Part of a small language model's weights: a variant of Adam for these matrices.
Each number is 50 + 15 x the weight over its row's rms, rounded and kept within 0 to 99. Layers, rows and columns count from 0. The size before them is the row's rms in percent of the matrix's.

# layer 6 attention query, 384x384, rms 0.0411, rows 70-77, columns 0-95
091:52 41 71 45 20 25 53 92 50 32 66 54 58 50 48 44 51 37 42 57 34 49 60 26 37 60 46 42 64 60 48 42 40 32 20 58 26 46 75 40 34 42 53 50 64 37 48 64 50 34 59 57 58 41 37 19 51 36 54 38 72 54 38 56 46 27 64 73 59 26 40 61 46 72 73 32 64 46 42 55 75 50 43 88 59 27 55 49 56 57 59 45 34 63 51 71
087:59 56 48 54 64 71 35 39 62 58 50 59 71 55 56 40 60 45 52 91 41 24 36 41 56 09 36 52 66 26 54 36 62 72 31 41 35 56 41 71 45 11 15 44 49 62 42 22 55 74 55 29 39 58 47 55 54 61 50 32 63 59 59 46 49 54 68 38 27 68 63 52 47 47 46 52 39 51 57 57 31 51 40 33 72 47 48 36 64 48 79 49 83 65 66 42
091:54 41 47 40 54 51 65 53 39 43 42 68 50 42 59 42 22 66 60 55 53 42 38 60 59 29 25 62 64 51 56 35 49 68 57 38 26 35 48 48 59 17 64 38 49 82 22 42 45 74 38 56 48 68 25 41 58 70 53 42 58 64 51 39 46 42 51 54 40 63 56 28 59 41 09 79 53 60 39 61 44 46 25 46 63 61 62 63 51 35 38 41 81 67 53 61
100:56 53 53 87 73 76 49 50 64 64 49 40 35 75 15 46 64 65 55 74 43 29 64 53 52 23 47 32 63 29 49 24 59 85 52 47 47 37 45 70 32 36 48 45 72 54 45 53 52 64 64 45 44 56 37 24 35 81 31 39 48 74 51 46 46 56 50 37 27 66 62 58 70 70 30 70 51 44 33 85 33 45 75 51 60 46 18 30 53 62 50 30 83 76 75 34
104:57 50 57 78 36 58 38 20 33 64 65 48 56 36 41 67 37 67 60 49 42 63 58 61 46 76 43 61 39 51 43 73 08 48 54 59 51 54 52 46 52 71 66 61 53 26 73 52 57 23 62 43 78 57 50 35 34 59 46 57 54 50 35 42 55 64 50 49 52 38 60 82 67 39 46 55 45 99 31 51 56 68 37 52 29 66 35 58 28 72 29 64 43 23 15 34
096:57 46 43 55 78 70 38 60 56 64 52 53 47 43 52 42 53 87 67 63 53 53 62 54 75 53 50 76 57 39 72 43 53 50 40 59 49 43 47 63 68 44 73 58 55 54 77 76 69 49 32 59 49 71 50 48 36 75 45 50 45 40 27 28 32 81 36 38 66 59 43 47 63 66 34 52 41 58 69 70 31 61 45 19 51 71 53 56 68 32 72 50 67 47 41 61
094:61 43 41 52 35 45 32 53 67 51 40 56 46 41 53 59 49 50 47 28 60 62 44 62 53 62 61 48 23 67 58 76 22 28 39 80 42 58 34 42 39 75 44 64 60 40 68 73 41 21 30 74 55 39 24 47 45 56 53 57 47 37 51 36 48 67 30 46 72 24 30 20 49 54 68 60 37 65 56 57 60 71 64 44 39 51 59 51 57 56 29 57 31 38 35 66
077:74 53 39 39 50 42 42 75 83 69 64 52 45 33 42 65 35 85 42 63 58 55 77 82 59 54 60 58 72 45 63 30 50 69 50 59 41 34 33 64 67 22 64 58 60 68 25 46 71 57 20 50 46 45 13 21 32 79 33 46 60 81 42 35 38 81 05 44 53 45 58 40 66 49 40 64 60 65 13 63 48 58 45 40 53 46 51 51 53 40 43 49 83 66 61 41
# layer 6 attention key, 384x384, rms 0.0392, rows 70-76, columns 0-95
106:56 53 61 27 70 80 56 45 47 38 34 49 39 72 84 33 30 40 72 32 49 46 49 48 72 44 58 46 63 59 49 52 35 57 50 47 52 67 64 57 69 40 52 43 56 28 33 58 54 78 62 55 45 59 48 51 67 67 80 35 49 59 45 43 47 45 61 55 65 57 49 52 41 20 51 31 47 62 46 53 32 31 47 53 38 72 22 50 22 40 36 59 54 43 35 27
094:53 58 11 46 37 31 39 43 51 65 51 30 59 34 39 61 29 76 70 73 62 51 69 62 43 57 47 57 49 46 60 34 48 50 55 35 47 53 51 56 50 37 15 58 71 47 58 21 40 47 30 46 59 64 48 58 55 59 38 57 50 41 61 70 65 77 44 34 48 61 59 56 63 49 75 47 42 32 43 35 40 48 43 35 50 73 36 49 42 62 59 52 48 50 60 47
100:53 49 16 47 58 21 45 51 44 57 35 75 62 55 61 45 20 69 55 56 49 58 44 67 56 60 51 63 29 55 59 22 20 36 52 50 58 82 34 57 55 45 45 83 47 39 60 04 35 43 37 55 57 67 50 69 54 29 47 63 52 27 65 59 38 67 39 49 55 76 30 56 34 37 43 69 47 36 64 53 40 56 45 34 27 78 36 31 49 76 54 73 35 47 31 76
104:78 62 40 64 49 49 54 33 47 58 40 37 65 19 33 65 64 55 66 70 52 75 71 64 24 39 50 66 45 44 71 47 68 74 28 42 54 61 21 42 65 37 68 53 61 46 40 40 70 53 45 43 51 45 46 38 42 43 34 26 66 80 43 56 40 58 21 56 70 27 63 46 44 27 75 54 33 74 33 28 35 55 47 20 72 46 37 49 40 34 71 60 36 20 50 37
107:46 33 62 60 77 13 90 74 41 28 62 32 37 78 36 34 58 53 39 40 51 25 44 25 40 56 16 31 32 49 31 52 42 23 58 39 44 29 73 49 25 52 63 32 58 41 36 68 23 32 43 54 47 52 66 47 69 41 37 67 46 66 60 55 38 39 48 53 65 40 37 41 40 55 33 43 50 56 64 52 61 47 32 68 58 16 60 41 48 28 50 56 67 56 44 65
091:67 54 38 48 54 28 54 72 55 49 76 45 58 37 45 74 45 54 58 67 44 61 77 49 36 36 46 65 38 48 66 21 30 49 53 47 44 46 58 61 33 32 08 72 24 60 67 25 35 61 26 43 64 67 59 35 53 66 39 35 55 54 54 58 62 80 43 30 40 50 49 54 46 61 68 51 52 17 41 26 27 60 52 53 67 38 45 55 45 58 45 35 61 35 59 58
102:67 39 24 40 36 25 53 52 27 42 48 40 36 67 61 32 23 52 46 63 64 26 37 37 47 50 63 41 53 39 49 43 38 63 65 49 54 14 51 58 24 81 35 57 56 42 33 33 58 49 45 48 54 50 64 96 42 25 60 82 56 44 77 46 78 58 80 01 61 53 30 62 65 50 40 57 34 39 67 43 34 40 69 65 46 71 40 26 57 80 43 40 44 31 48 43